config = dict(
    n_head=4,
    d_mlp=320,
    bias='none',
    parallel_block=False,
    init='normal',
    init_std_o=0.0124,
    init_std_down=0.00783,
    optimizer='soap_variant',
    lr=0.00662,
    beta2=0.99,
    seq_len=256,
    train_tokens=139600000,
    steps=4819,
    dataset='wikipedia_en',
)
Each number is 128 + 24 x the weight over its row's rms, rounded and kept within 0 to 255. Layers, rows and columns count from 0. Numbers have three digits each. The size before them is the row's rms in percent of the matrix's.

# layer 2 attention key, 128x128, rms 0.0772, rows 100-127, columns 32-63
105:113149167152146135151128147196132093149128086104118170139112125149141118081110134154087090147109
096:152131171121144085118128155136151174133132114113118134120139165128141104135139134149110100139139
099:149156107111146127122153124114157125110184133131114143083102099108161157167079141108139152139133
109:145148105119120156160108101147130098122140139140124137131152095151128152140134079182164127118149
108:121162133125190105136128145119156116121099149132138168118145152121077120093118116152135112061149
103:143136146140133104126114114128131132135152118128112142124110151149137096073139087146102164162143
100:112132114132164099141053147142104137177171124113111145120117116101146133109169115117130134107103
117:121089154181140124165138153105127099109167082152130141104105112172138126117148158198143105143131
109:106087123117117129126126117149134114093091161138078132150122124120128147120143146094152148130163
103:113161140142119149155133122151168129101117122125135145166107125161125106149117106119134109127096
107:101089124128136115136150126145142118146163161127153088146085109132099148109113126100125106208140
122:149076134132111109117113161124179147148110119128150158154102085134153125126130129129111125149128
115:152138144179099117128102078140113137118125077112109122124146129153134113113136066114136103097125
132:158119160180105106170121102152120145129163088125125116162103125157140152098158079146129119117120
103:119097111077128159079109126092148174138144130132123135156113175151096161168167147134092107100146
113:156145140108096108144202144143131114109133108125121105134158104144146102102133125179088139139132
123:153121167123067131127102121136164118140096151118146130149140160160120160151136118164136097130159
104:135137130121141118160095175146095142156100125170165094103121099109122100120146132126107158124145
117:128130116101142098071107105123126134095125133113152114067151135108134150121122151091137115104136
112:141118205121114081088127115136089126113160155113124123185091116134102117125086126104106106080111
102:153149080117138120150119116132126099123171093091122135139138152119097106118157175158124167123146
112:144177153123155103084153140098129095110102157115137116149105133146100124162156151112163134142155
119:112159147138150143077153118115104150132103156129122100123139125111156163129128149114149147149137
103:136089102157081158134127130100129114122143105138165163128070139137107148144163151167138102105111
106:103080120110150092109080136120107142166119132136148139122121168114135139153112145135107150153119
098:112132130172100100126133128143128135143095088144094139122113090147128149115138093136137136150120
101:143148159127118140115125131142148159115101104147091079112133119109176104095108172127137096105097
108:147085141099140126169083122116154159134096104134106146119145125100077139096153110068130136161092